python train.py --hidden_size=384 --head_dim=128 --intermediate_size=1024 --parallel_block=false --extras=["capped logits"] --init_std_qkv=0.0441 --optimizer="adamw" --beta1=0.9 --beta2=0.98 --weight_decay=0.095 --max_grad_norm=1.0 --schedule="cos" --max_seq_len=2048 --dataset="wikipedia_en"
Each number is 500 + 50 x the weight over its row's rms, rounded and kept within 0 to 999. Layers, rows and columns count from 0. Numbers have three digits each. The size before them is the row's rms in percent of the matrix's.

# o: layer 16 attention output (transposed), 384x384, rms 0.061, rows 261-360, columns 320-383
# v: layer 16 attention value, 384x384, rms 0.0665, rows 262-361, columns 320-383
o261 094:497544481531587449511590470494469506549441482576515390466507407468491547543424497628512506524532535493480550523536437574558548428563465440564464538532526467464533540504399470494492443666531569
v262 098:513553460441414456409478451568518444512550463503454417593518513535495578522630463454516501432525440549503441365440455453442470543442537521419496450424538498542522605480542474465436498499436463
o262 093:534533544445467468447520519536451468548540492576505414501469509491580564619509421584483547486495462587465555504503416513567513484504509494562396504505519482538429574465457439529485509601433525
v263 099:467521503513474570498473392434551525590501553528559479452527449468459535552540567533406546602615412566466496517575567553376507496548427474505425525540574440567585436443466534480527511509500467
o263 095:434555494567471576478468492458446479563524469463524519465511478529516483515524522534517546565492477536403579525508568510485516453404524394496515542525442423489527384481503488486528615646483479
v264 103:579555490452468488457503494524535462407564396518463435496535545543485530480520500518476489479478570459412461422478547581462509544508510489443498465466503528561531512475546555537486454512423475
o264 098:529470479421449587489531466442446478549566455562521579539524547516606544462587475504500509486549531486461484433547530526561506488450565467498462502458455536539548464527479570522431559377470524
v265 116:501566601551466524507477556447479504476580509523456458506510527376599585506468494443480541584474556493488481532466510495518542470474466502526452490475472576461442385485508604430459502465566459
o265 108:505506530501461535498478526422465460530491527494465555458535558530568536567492546459466506531510509492544448465555635553461505484568549506397481426419411523473492515501549541563496575364515520
v266 102:530502511542456526515610494448613483542477400515479488370567498516617495518561458482488443501560508574491515480489425608548508506490479548420532567457636417511506494443473483426499471520442517
o266 095:466527566524510489485527561519463479474482516482547543468537525574581437486521510539511490459435515556527575466449573483537510498477542611561552449477513510422514505472443486527578480560433525
v267 097:514439507507480453552496396441458436482477426562578510460576479574513562545375528539488478555550394533576527508585526530504508557510528490524395496475546509516485479410505431477594451524393421
o267 092:468591541561439471507617491554450426546503473514512500505476611422510482458564433500504529562498509576603476496532471437569425453497494468544453590482582480487448515444520436500500509712521467
v268 112:423518443557534441436546441458623423556463499526521501475600511484495436518564540523428410548601501506442514524475499510531545523527463491570561475431518528512507510424519445546478533525464518
o268 105:456564487623445586476516546476470457434501488408510575515528592523481482563566539504482451579462491554439547512461523518535473515499535570456583500366569476462480417484533515519507572325417437
v269 091:476446435536482463502580555605470450394451433444558457496529506485497469484395427559569583499482521407489475430466489466581549529443430468435625511524473497473436547533436532553508482506436503
o269 089:458390538461442493502488539469517474407519547549517440539534511491441466509464480520446549482521569383518442423433493496572512535516472543469447466512514526395503520495497479561470475362531515
v270 095:561454489522539452545522569491482576469549460417513504455478552565500554468442428529574504500495594461463519488463607448496534489562555516529434434558598564420603542480510507457558505509519434
o270 088:540467434471475500576498432526518589538540418499419552409488601480524534412509539591597538458548548463488441402481529524480449430469547494475368570596513505466614418521538608474478469565535492
v271 103:478449446503489589550530582585408461525496547401585478595516561468535484525550407457567459511457519547544457463383427445516559494513465413504446499466396580526614565487448497500511524485482525
o271 098:597465479516567568553522488491468555408556583496481484485520499412447573476455538414535458458480475441455555455524433513475479543552427492523509421447475523543546541516458490495590470507491500
v272 110:475482437503553620531555463524505511595532467377417425518464487507589494459503510464492500519380454457506508599511484529480545424501521489481437494483437468556499434464565527588561503470499503
o272 104:559423541490627510566545451445449421539497583442528531442555436568526395484528479438547527544405515505585537510573506445444499454521487498485535414501447484448503464542586425514620448559459473
v273 108:468485534512467493511537535505405515495514467589498567441556519469533531493473528488485555561527472486413530470530436480464466494473592463496457543575560473547534459545392512544434467503557529
o273 103:480492532492476464415446548480546467493501512479432455450481473422535577565442545501438461489500397538448443504552527481521484461459545535479487497497451499574454595436461490590441533443592551
v274 109:486515484514446476514473550477465524565488494391414553457474459490510577523433431527544512505542500501551465477453535516570467529536512535628550475448494479473467523536442513538468584472533514
o274 101:510436491493498526472461532520546555503528415525462535469424534580540551460462537508549474492512450522453479528474522581532479496545496544460464473480441520466558495588520558552491536401495491
v275 096:420555489489517453492501526477594467581541532498570573459447561609530471560468479490542498497519464558517565443534475441559488533458545533467540574561523474586526541423542436577476520501526423
o275 091:458518479542402477541487520569521530421489465438546536465498600538529413465544498566507500497473425518416594476430565442497472560460466581528531478532485488521479580466502473510482436329471467
v276 105:602490566514533525487500530538539518573471576470478488398509528491513351446482455445499460450478492511529440498537498539526527479449449578501551435482541504489525429479496503442492520471477548
o276 099:606578555540529494520477471443522459422519511518535539484530532478495452414447487542605478502408538484521462492658403598573540508488438590518509497402546540400492494549530492493483478583490543
v277 110:458521477474435436458613542569569457476457499410524556570482556484440501493550498520426518546410515547498490480419409465553466496433507444540582498480498447445464625516458491536437524508606515
o277 101:496471477515450455478481612535576474440450523457397485467515460497510525662535533585420460516489520503466507534449421557445520504519406584469507477450518497486479572457498489522523466475483486
v278 095:531454429481448571573576421495593502476525494521448517468567547562462566524472413462516554486456376434500569503541551509537467473393505536438444530467469447498382487430511495418533440500468492
o278 090:522463524580571437511587563470557481503540518516595508508516515506474493500483507411433482466495534473615461499482480532491519504492483511530540419408512534466453459495508464495508477594530496
v279 096:483429402512500558522520472537455498449514447521479489561537542443430543531452544467456490523451397552598598560533503547458461456426511480516420475466392449489511517514506466480555539498526512
o279 094:521450501524622493460567555565466462573550494540514487527470501413478554518458477476469463484541504574641465478508461469528535445516457428543498535420526477580498487514502491487558503571492499
v280 100:401551411458432521484383442563477451387475558458461485547479567505525537531492457478449515562455503441539449521543546512436527537579559489559442423481493603401511538487514535442533559509450563
o280 096:516526431513505539415450464566453469432476539514504518444573563519446542491522587562516501567515505485526374502499550621449421424470510429460459490471400527446482542436573585462431512507470463
v281 107:379454472546493502487549500495513503527527425465418424435429446546560429499441490506508515548500524436460552599515521400453504541530589633466539480536494483505540567444475508588531452515538524
o281 102:495466445518433479549483481501468508430435503424604465502561518548470422453433460586448542547458521432549511537450543422447518475418502609502440479532493466449446541519537579475598498386509482
v282 101:528643534561504447511502552438462475508507528587550562472420468448560443524399476531544465384538494516507551570578424500437499495422499605451612497504474578513515442534450438476425462471492474
o282 094:502558523440427506501489493399525480472529405514449575524483510534535468380445470532580514446490479409539466452559491514460504594477457511532529469545498572463509479550539485582407487315516521
v283 105:481540481466555465474594452506557515524483519605473476468534516429534493536548496530491390516542414488489556501526354530430517496447466490441577494478482508641505398485508543506456492502450577
o283 101:548553575486492478424577552513555459476543531514545545513500477524506535529412531398514475423434393528534529466570485430528527494470461537472615453461525492573438560434595418547575509331468549
v284 093:517529460537474489481515498493452575426511563488411447479445529578563462427489411452582480438436562383379463503434556468556543513503497514580579399469461553449509497538508431510541496458528559
o284 089:533526450572529523528559418523510449431529481526472534458508598549463494472534571467546453507557528453490384482523493495454542450552570552459530446417561530428540560553585522456602492413462503
v285 106:506432503662478497564513507517520516478505415512480367504463535472514444561493531553574484430462471423454522532484592493482466455435512525452440504509553458517457500412491463504517489510581548
o285 099:495367519537450433602588478513486405523443416519588405465474538518387401478482424634471505509474521425542487539451566544447437456571550577489410546538455465548551473454508463491482487290450517
v286 098:477498476415500525522494571558549472525387416500426506465520459481497517465542588503451504466423603447413574498448484501486472422489524534517527553506523449456466537441454534513448440520488540
o286 093:538442510471511346444546605484593513468444531482480433468492413471554546615474520570429460465478475499573523522539470598502498484541448503542537518466536498525391482399449575514491450601510557
v287 108:554563479455462493485482515475456625566443518554460517486560420535534458458482448414560571506585474518499474533463447519528498425462419606511576499531467433511442420497470546432429536481554574
o287 100:540477540449620440465463533456479557480566451557475472565461446567553515502513453380507482491497515574550472491518456543535599540577511526545476500501460553495536457585458559516553511342536579
v288 112:598479587538521569494471511466547533556525498433504471513480489515453463544459394544452455586558550495490509499440481435502438508593486504464487570567552439489527514552527459478443486513504437
o288 102:507608465466461518494406475515485634509554543484600517528535448476516489470403388517513593522527548447471514501410508459505456526441424532545515502565523456495530427627424436492519494737488478
v289 110:529520467429484564536480495473577525540576399485409517480480434620423507424573405473542530504412525471501532582472502477391532497561532491528470520543546505629586548437574568526476474523384468
o289 104:511484492479473535551436438453538591508589510537571498546440491507502520522503497431521613394493488621528598514523505490437598510437588478515504441436564480610461413415497550509604452586441488
v290 107:530611517471429476470429554402518622408542489445505444621384453473399526496571414494471415480471489477512523495430593408568498473495520549469481491457465567469541549471533535473443477488457418
o290 100:508546370420527458426498483416505594535504511575486507531475541447562551491434494577528541431524545526473354469502524539525467481505502506549466523486523510544585409503437610436479486598390343
v291 099:577471411433429581479477422459512496581499414505422510493568422476540406435484645461478551483526426455516474510500491570555554425466446545489496407502506468539463533475446535486453503500472480
o291 094:515559514448559520490514501437356444498495418515513531557546460493543438448474501459542518489453430598511554518601566583530451470518544511512546483503498500472445509542404532434466556584460507
v292 097:448501500556566443502561520535554465490476550483564480502589573539539540596534494483455433624484465499579535488520469562564622490474481523496478573492475525472484462504580470421504451516458422
o292 091:439592452601580488398526543578515515402466526455492496458503603473510578580458493424546525521473578439493394420495470468494461470515464493464471469463525485448490447525599495504464503555505412
v293 090:479511505463525452526517527510457481461517490548577456465548496428522415378516597493481549472410593550519475541504531577487572483538467452547536507555440479462523501494482524461545576532511548
o293 086:504487519519560564478449458472549487412529511501413563473523528487461457439557548526458513553485586482427470520442480481414515502437507466419537484526473511496540433523522553489472544434545529
v294 103:505524445515381564557559504577511522516478527409537515489507556519516501578520510504483513444423436532488544490489526574534476469520540467401453449528498449440567538521523472487490397519480437
o294 098:411527467521597464472542546480478515516485564489494493481535518455560521545529487544531479416434561596581446529505477527427361485504454404533550472559502499458459438492436437486479454678476484
v295 114:572529530444485428454493552572391577455505466465521560497571491478527523486425487449518552524471477434425492483473516470506505427433434555538441509543448494554552546544415560498509517505543581
o295 107:535475530410489508525433498489426425449482495553494423604494512415527493475481533435406562461517455473412514532531509502545562500517545496472436532391496525467501536489432531431536505318541600
v296 107:558501567522456474525496526534528465518409490486520526613486514528362495559485450536451473581508495515534483485516512454436461448486535546478536522519560502483567617536523558452478455517435411
o296 099:495498513472418432415466604491554501538497499517526479547539425414500531558455418609503605512539488481474448485466442527533519481480470497564443531486550476476516467556434495500406499757473444
v297 111:516590560581488503441535548501451482490555516594491459430512520475449591554514453501548436447524491466517464546599457470339479445458448501468563516546502459567501444556448479514500545471584633
o297 105:550475577493443512526488464532588443531552450546567466554485475516488534456413476544497507440499511377516489516544532507536562460505516513460462490541465508485561515559475424533541465252512607
v298 090:434417521519432588436407557555466484551490509527498456504451457453507482537606586488553578420509461526518465476416536475528483464467530404494466405440505483436475528380429521543564467489509464
o298 087:522459499555446503537529518460419485550455504537461415465500470461529525610488521573507509513532449494552566552573538549462495493547517486532602524398541466519457540378435511563544538700418498
v299 112:548460548443439522512459546480446566480542480501476465385497544510501419400399459505463500516402504511433500592494451418464487455575590550489449472528563569498628538545478485569488557509630577
o299 105:487573439465544516465386403462537544419513524508449475493536502451532512493408474513464474556443500488487412414565541515444534472431476542454464452513540506503489531535504567448626508543557549
v300 101:537473415516535549475566429534484539501554423490424470440502517518434587450526480468472549496515596433417461440509523525510477531527467496560558510511531435407449616554504402565522518525504494
o300 097:486504421540467534548492520518556479511546540430481528541481416426507531522550524537438532497530595444493475558416431421533556487438459478488493462559569494441421490596567463519496482592599454
v301 105:634522532426547483585573415483469516477485547429578497585527437533408515509452494491530516433497414515574519535513513425458440437471546408511429587393390535523423457534532458437550491503471471
o301 097:582509555485560462562514513452509577488547537505538468555506446419504502470480482382459506497421506544449544482552438500501506510494446402535602545467446515562544440562434477432488390607528478
v302 094:553506529520454373513509576486413510541566448500456499474464553512509499527375418544594516463528516527514475413509439568589429440451513601509554493509502437473567552544385480549446564469590469
o302 089:469492476479517453521504519597539517460520422475464452529420537477515479371493502444490491473522490401402427461477447433552491528464465617494458398518512533453590605619444505524487544428549518
v303 101:531435510566335507533477423425569521546425501517527503546506466526492555553514501529448523597554381454518512482459555553625472478507549525429439536395530457373428592486538469445504467517486447
o303 096:433565501537548448481531616469439491607395515524513499542511525447512506560509490519499476547524499547557437539417538529482435458537550488556477511471519547429488486535481532445411563763470397
v304 107:496464444417465540408523478527520533511504475448426529478506452570556480497553550546466496368461536497503470551414519581561553398526507537528570423459475539512522558506413569566483535482429514
o304 099:501514491497610574491486514484433560444496481560424449506482437546539560562414552501534489414445484606479523498523494632528418496518555470500465470494542525453502488457460522445464467545475512
v305 103:437494424382537483430555515490481453575526525463447484491578477471560435462455516376550442543566417535472518498512468497427601552490439456532536529533492462575503507487451558523435567491427493
o305 099:504539545513522595454497531494430480451592586441525489545522533461518513472512500358497497568485504557436541471574461434609582567493415502465584418383500474484438502513454517513579549330535526
v306 097:443539514521400535474501453490572513461432587499469391591516494528427406516496511467430422468432509483426553590391429424454540471504503458474467536469483602492595469551557486426493418504420511
o306 094:488524488544516519464530508363493551455524609491555502532581512489435543643427492574496446473534558561547477548527553515396485496545528444516543529387497496570539453437490526429572475480398488
v307 100:535463496545478439502461519420436441411491430528456513421486498400433581578536554530396381611557468492456554483490565504521559580559547545476548506480605580466490464471589468422455525505445502
o307 098:565543517540477398448510545487515444518439450540534580510504512410532541474506560577524461542539377461433448441590512579528426463458512501505508515553512502454495452524587555495385551485513451
v308 087:573476503503511534509493381600504430511537513510514530492576490533494534510608491545432524457477408460402501518514565566476494503489545493430511500428459551444564593547590500499379509511434543
o308 084:555614529475565491617553511477425427531496477540582508491546410495537510564495482506544486466444394542493605544575475601527446472457519469546516507486481516495423612516506446482405447551439474
v309 103:477490517530518403467542541413535544519503434553490524404526448489495519527506509510538603577604430572548469446544437414493502546470499503513529551543525524575532483551484465537502592483515458
o309 097:446503559458524507501447452467501563462495474485445437501450498493606437473496436476517507507481413549488503407474543410628592503462509524509462555598532508474485577572415464520582508485557545
v310 105:456473541600500514531508497506483464459549463405583456458454505505447477505487480489546503447505528449403513392546604489497462547438478480508456584504469471461501582547462478490523534489549497
o310 099:469450473503406490629494487432441458542459484470496468460489552469509488483511459661465554519601563447501548489487517537423460483500520468494390589560510508473576448522449494487430469380498443
v311 102:489540478421585483422491556463504544478486522511487452543460555448462453436593532471525476580527489433566367471515467394464519542464497468497545536545522410461469429482513497443465455486476477
o311 097:600539501542513382451533486488500583442461547466509377519509447408482493493505421541506508504460490405507511542554410475550533512530432542584495551565512462497391552424484505459407443468550508
v312 104:519440536534500437536417505471487503422545505531574413537460485570419544623531545538539486484498429507510500441492588552456551523499501456510527551422462511474502560548540410460533496470430447
o312 095:488500431542499465485522543535456507512498413553504421428449588463478484505500471558503579497577402445437473500460563609531454458572578427573469538536517470523571522444450485511363455450473459
v313 116:464498519520427479496485457480445497495402537532514443468463549519473388491520507538479505478526591451524454516621577434533488487471448469543483497544492510531504463500537528575497541489537517
o313 103:467416487471446524536508449486472399508348500478573416502543491559480454486479480601478494544500571431512494582552525550488507459552504489444442547511497497521533487465533527505512513304473482
v314 079:562437591462462600477392513469458497525470521551501389534447474450499479513596517472560582464567463558479463451521507396423492442464428543411422522451565492533533504481538470511521498473579503
o314 078:557509534456499408490473470474518479557391502512518330471512457481534509566431410583521544561426503504465551530583448533566520486526466515563469522495484494540440546407466484527509507730470553
v315 098:590438498417437502512554478440507610496454471429414426523507426452509494442553537443436572502435428564548500513450520534517447457541566379430440499451497509509487545459461461520492465509502428
o315 093:453542477479540507455505586471547531512512560467452496536518475436609498512548477393469426504450552567484505531483515468469514521479472480539634443419469522507470522542456508473583466828495517
v316 102:445607500441514478538556603509499555433427528534580517476489565444525464514415501493532517317476550427451471467471428443567511516419442484456535570536511531491425466496433441498548481468529484
o316 096:424472473469463539415564551514531485474514520507438529494474586488509499498545495531480441433531597451614397456512499462499502541581461479545561558475583579501438470427505489542555534340500567
v317 112:490425614497552522491500403486492422545444493504540453636557474484486476561454512550549543455451439553590501468493433488557454427446477437549442547439482507544434448495587451472560414486471560
o317 106:485434596516504470468504493529442442453428438485521457490514428551414396533492460460523473544451515544544602529580470518519530470570478453494580541499430466558485532445459448529589504558411516
v318 108:383542489514489402470508527419575513562417557456544561506445472516579547514600407554552481520570592603600497508537316470526527473483479493561582593450425470518518456503432527467500553487476511
o318 101:529429501571553490478441545453482536403557470477445487539484492544533465501510510483515483465483513574485516535432447543458468602498478546527472408511453517422539504523515497517526478292483402
v319 105:543497541537520503542490617455512514458516477463513524465500431524557533476458438430598552524492466510465447501564483377510436554510503513578458476496527530519529513575500524472510524481567445
o319 099:497449530465443525516474435387549546556470499402444437532555512483589501498502432487475502559552491517529505420505615395508606526512537494472489535407496529510540578571405566522628495416507561
v320 103:528584595476590420446524462486490456493512461535509574451530486462473417418464525506564438470448579489498492492532439476438561505555528620532567455486607539507517445505579517546417527496513547
o320 098:523557552473471436505491442520579454532512438507466504454464449532468488499487505564564485496427439541498499457602477488545569507513484583496438537587525448528484491462562497551461433268533566
v321 098:558486499507557474435484436479547457501554499517419394483536422435492494498517581529542443528663492478479487507452563524478483509565478441556529514486426496502535543557515423533475516505480482
o321 094:485630449553456517490530495509550501440535447439490475500450467477558500540433492511503506558485508483362509529450486497574449479503514468466584430470469451467490528532478496536388486541516424
v322 103:525596468540535468457571656460471505477572476438434519510441529548584478465440459458537485519368492444459537510458453431540559549485441460460566531537461459498506450573595527544442553462507508
o322 096:499481491454549473478471469399527494541508567472443543511507523535589531497524500441528462449497510468540455420497540471518536583541480540464539424537465508529511484573512476536502465229546527
v323 098:556499445395514482460503466568492505512585496549432431457567439439454499469515547505451478437564472444357469474414478492479565394517484473503496577551491450496565489493492531539361505501487522
o323 093:486587515462491488493558540450466523528587561525503475529460449424528574604455538494491493460531463598508427482589482521532557491486529508540499555445569456584418430427472536524512493501517526
v324 098:498500431436430477463522487496445522471480577580564593528467388511490479452532626506496444485434403544564506547594565478503496510504548504498531444492512511593581518484444517555492458508460529
o324 093:484564430417503523466500483460427509546517513554422484607553490490527462443551508493471470533426450523468564503556507508495444567479526423571592531521530493489519467458475490485463534487481445
v325 110:468497475427539518422466524464587566594489483480489553406491424508499444394556461492512499536418522520554475619536516473415493448538564477509474441503489456499525534393497487582585544526516517
o325 103:504581499565472517540389494510585535477490540416491505473518425513470402518514554512498570509413487536527594543518442413421565519425486520479578480527532465475449522485562495462574439635496451
v326 100:569512517478560510497582455506592471460488455527498569465547495486496579551515486451453449557558422435548467532553552433503451517501502471456564586492562571431392431423610474440534490512425590
o326 097:531556555566415453524497539481535474513461555457591481530501472451485518567462518539474543542502473443631505536514419504552522447502449517517569600517529558481408449438558488510492450622512480
v327 099:457479524513437574495526485516534479522537524509410470564534539552466498510508434504368505621494425511432538484530450458551438448477505435472459470599472545536536577531563557559450432526501433
o327 096:384491493420488547420495614427525529574520567474548532596529472490559595602433474470453480484557494548547501508465576451532517470497482472463501443437522466577443500529445484509567484659472464
v328 098:561410511467427578521442430403588505499456537404458388549522443575437420512516509563456486566492470474526499559440530441486511442533545511465508544413543520459455533484587510428502424509452514
o328 091:531592542500533534534483501388481498520453532499539463507557426484522507554459408566534418547486592526527557531520507532437488472512470426533493543433495527528525430525484538440491475731426468
v329 099:564450452508447424496589456519489460476459557470493583565557409519420446545453458503431429511456433499529489494441471455533473523504548501509529491517481485458481527602563458508454474534400499
o329 094:488561488520548493426500525429507565482540447507543499647536497410444592575454508412542464469555473546475458479492455529532428546496545472502513486447571487513473410585474530460435465553528414
v330 098:552532526562555529467449597479487598490506551583586554516465564512557416483596460501574447460481506475476498511501442496595548526486444576480616502509510458489537509535519588453429499480573496
o330 095:512571392464557489509429426518463497480483508556446581439486539508483438445497497505539499485491499392369409490475513521513506577492488603500598413538492465467623594531495530529398560403504492
v331 107:490602488483473528458447494467433532527564472534391480442471435579550475543562528473544480517437455511513585499506561532460507446492574496498444476539500435485485380480577503534556445499465505
o331 101:522477556540516474508513453424457505577493447513502462456458439531504516553512511565551518463500443564542591513594557525495481484557645439543481570596465420558449393458548545497529444331449517
v332 108:550563491540585618499526537534517542561534495474595498485556604486459465500535518485511504443572487495461475498463559542526498478491402519403497530454497499523408468417571526403423487503488570
o332 104:602559528502565460513541533568466557512472522518587551445573477499476537462467460509590545451473503448475588516460461516498458478495461545530556493529451517473495483506455410517456542541417525
v333 102:410475495513398536468494502582550462449458566453577490661487592467436524467527398521448471558447553539474498490446544563492475567482491458446418531474478515490519574471458532447512503517501472
o333 097:530445467520475450500520523500493587433526581541564523466553576478454533557510515503474513505517525497504442526506411605443433514491498518579428532437488530538507490400455520453423548507519462
v334 108:552554567504510536577502445394528585554556518641443522450490526529568566519595482573515488482576466539522576569528469508512535452473455496524478538590557488581518384427516576517425464492572479
o334 103:445559546462523574503464497544520503602545439595505575491380482544573559448446504454542467393507513529504522553442562427458514481449521531428496461516497495596523444526581472577594528548470504
v335 098:494537563455542471551562537527595508528450522469510544456572400406495407499492518570446577463440522566478526535549425531516493368436490486476544594532462521523494477527471509460471460533543515
o335 092:472524544469438519509441567422648572450475553431424605544590404514516505513529533475479518521414520514511497439523461466406543566488444501443618520481530546483536443595470515492522513546505467
v336 109:447612542528458476400450467536433488469562445563492541558487561488585656515535531499502519426518440540541498424472431522481466489409425475520500522491376505490402462517452471513563480473462503
o336 103:502479544527440505437545561563489392477546458575391488550416518510541518534590542505460501482539478491549439523453451457552534504534509450497506489510461533489400602483602418605458528374491564
v337 101:441531450502530506458460506538536500519567434461510560415471502452491538516444608462610516421581453481480488490441594488516507479509402581512576519506558404466452516466492537484511525503499546
o337 098:506494514500541475502484494532522497544481461497568447511462471492450500458418521634515567444471497526532540536493491509533538530552436478569459597605519457464441404421463571478468520398472563
v338 098:469468514527493423439462511589494494452483486547540577479500488483482543530504476519474490575500572558562519495543459487485437610518494439458508468539463508502453588451531477541592500529595447
o338 094:443487441509388493522440480558571489487460532449502512492494478525509484531573529552451500582487531456451547515427451474507456527449500520457473502587408496504504562581511442500460439444579474
v339 097:476511466473432476437554458457515540453483465566518578616470483538462487484535436471540516469572458529613436527544520452390473565481528510496536519450618460536532527539446471552484491502490538
o339 092:527477539537509612406490484575453578486595471594504505526484509470434576527478517521475530467521479529455521498484478498518583504482521495556474526484523535555525553434397523553500534497485536
v340 099:474474473480487531572422529455514470500461477467459463588510506562494501541602444504483439492563443576599514483534508510503489580461474448430491480517495434563528528504540494444512407507346384
o340 095:468417522451472477489504479503447481468476486477602455543492504539522458520541416515536507419561492561514654535518459495578480524519516445549526456471552463542475490441413510495530522629438458
v341 105:471471415469399507426574529545464549570482448500435514574408465431536415446569494437565528520400514479518451488479414442510472482507547502478512520544428400533579543470417513552428534529532458
o341 100:506413476443571477467494558459417516511520516524497462600478438481482409473547503432453524512443506502464455564426472414481557522508513577534470383562465457456472556521456490477499464548512494
v342 099:490487491438545504467497539615496520533489516485559482415540461472543455452465562517495446450450552430408527560480597535484574514538440555553592405473534542456502549370494538550482523511516564
o342 093:534576437521365499555516473513489438512471500474509569459565507518476432474535545626509504544503490430495493571561437534444494513492460559455557551516567497468472455421553532512493495409505499
v343 110:465566493484529530508542551522509550414486487575594517479515532477557436505526589506486439485434510536519559569535468442547514596517484422457565524520475447565462551500492526493523511512571478
o343 105:530546447437486608494504525442466537498509603528406544527544503484555439509547403549479447511486566481539480483429506438476511566559488440548563530565544504546490511478491431572504470422541479
v344 108:505568548530494488439462542442519482458566591437435408474541449516508454461478454549507413478446603484475460523475444503426541497532510455565524450437401502477434567495470524513537491483533528
o344 100:522549482551410505545505526438516503448535559448455459482473523503496556600507498592475442517589574525535481488574502542442539500490528464447476506402517495497532510451552562490509462296498538
v345 107:562374593443523457574419474626408471455506426499443533480445478492512411485417587547446550443438480533573578496532574489569441523542519470451517486575553517477425597589519450583495506517494477
o345 101:465486500372485474528461481588511508503434470540425517513437400524507485459484397479539444480520464494567494535491449472553442462480441508511477524593569499596465558512521451510467465726558542
v346 102:543418510451607433500491477571480489536571441566465545455507533467488502417551551523449487522554520490518467456421501486511541540488453467461477482564581516409548563445548519461441435530502496
o346 099:481512523555484445460491540584583433481411536538495433427446434452462514519475534548480528466477457490465519517499421494558554443475488574466482515575480446522358562437511517578390448689558561
v347 102:550476472462370499500487464433504523491422458488540526513543486419438403452396502593510508465575473517528475472523496501405463422455458580419517477466605464579542502489413488511479501500435480
o347 096:461486510438465484404490532498507526500536484527539431567502485432502452431404467557492524474528563548530443481524472516562559493520417492576451570467608568492516414489393523494565558603467578
v348 100:565440503502451475463477467525504541516499575435436445484521359417523401600605489515517478516478437525489504499540579529466460483523603313532544399440470459525439475533435519581550558505560495
o348 096:519507555542483498553464486445482500477533479411450530473507482468489496632583512505517453551465438592435589579650480542424367487509534458434628537397480448477541512531498472427467509436469445
v349 091:521473435483459534512468487525486535549554493516494469532438489509456496536546553455576496440474432473504495456522584410446499502488586490502562554446459465549485354501614509525493428471495485
o349 089:513443465537472413545578483436486476551567557402540534499493530486538428532484508485490460539486460560483550576568556535591568484557520472550637532442473428539429545379499591551455402448442498
v350 096:556412515432495534575482469440604464588390550422543487532548474577440509531494555534546565502548453513453520500506480487507501441535445461453494533470560427498458568437490456535510419508434558
o350 090:464406587519448462540511533491536511556409587467537434482457410508465503607487481513475450534478473592468693508512467528489522504522508472539563520411475488531553497421402476514548463587478541
v351 097:473505503521519378464521491493424487437517522567563477544549536514365395494521469519557491609552516465518418375565492419507518589504414480488520457518571503561631451603571539485404531469520498
o351 093:486512482492561437466468394472464503452465545501484409471505522457499556501441483500533489485500446473423483411622469506589540525581502478534433585581515506581588497500400440501428527323530511
v352 101:486542562542472464493553459508496445600500516468675485515576521481426423515483573581483527504571580577450478428405516539506571455462429622525578584484560491474504568481442556483453604528539469
o352 098:483536505479503479484486517506453505511467505514483518474497463512481439492490435579506609501428487548378537458398466546494520500490457617478416518574529459485522451534450468534376555497504522
v353 108:395523461478562606448505484498440516506591427400452477584493512534529517531585470460504428491603432518494468498406490436558467493493460528509556514536455550534544556490528483452379513479518484
o353 101:491455463430590579514494472546455584522464536546584430499496453593500553537432457504515515502515454530489528463404517491522544515554476496538389511600526525549511480516465403462592488486465509
v354 103:574571540423469482586564534520568484492453525420518634537523521557528553439473437467465575520475533553479537436473453544683410491531514536556542544520516455444489558540458443385434470538473457
o354 096:504430518456483500453432556460573625463512481475441598629529481472557507451572513431465488499535535528510562541350476493428479608476511507490532423451481574475533416616439554455507542612536446
v355 112:549502527527413511512471502441511535419450397490555467479466534499395483468466512506499487543519569485446520421560621540476486525517505523497519535455482470441503546451498484460570527527459520
o355 106:439499418575472431536505533518491471548453529536474481573406521424515432494602497532434555561587631497482491510419425495510609465509523425551471516481537534421538431488493523498494484610512486
v356 109:471469454482586495487501520486574458528584481499458453549488501498478502509526517468496437513599514496542390496466476499433573487507471456558541460509514413454486585512490539504427467495454411
o356 102:511533469539505512446479537497533637441595459430473474518487494403476536554501436544545590462535542475474527543512454446535494516469443496554499499477588443490445456497435505523434510632474444
v357 107:550612523610524440502490552416421503492489574443450479477477461554383473485474516449555422515497549465440447412450565422590481538565539479523494475461537561429533485577618488450436487461513503
o357 097:517610392512502469564462472431493557522459566417470470480512493460545546512491438517582448518528495412473523438527543510554469520577516464559495529521526522516576454565472523517480485358491468
v358 095:474513528484515541476515489590484499486560427527429522612549504448520412482477459429485516580467453491573513511483444496541501403465463460412415526552432534501417504497549554521477437533483492
o358 090:521482633508537465497449565492504539466550554550507524579546377451457590613489537425531539486486466551539465473553412432428539527546447543529480484473487499574450489505518476517519468599531499
v359 105:486530431576532469479497530541571492517456473496473474469511615569495503513433445534499377513461564415493481470489524462570481543490469555470574522521533477486447624401548510526479425497415460
o359 100:480495400530425486448602558589528438504456553495559513475477580546501429524490463550503582454491550439589519501430488492575571508576433547544537470428619490474470558427496447557525529494448454
v360 101:526507595586469535568603525456548488529543566417631476528513453616501519573475378485504509533524448568440549540486485505547461502572586457519516579442463532532470579504593467420476484525515484
o360 095:470543489518554597503448483446550625571560552475523540539480471484506542503466420525448491564533514505463550506364564437402529508516470501516472476469521491523591442538433458469556470573445451
v361 101:489566482452486456420488453484498439578449461564561508443516545496480525434558515494495444462531564506528529505585421519370490530472488579482508516516497438578528463515541545483440501506487505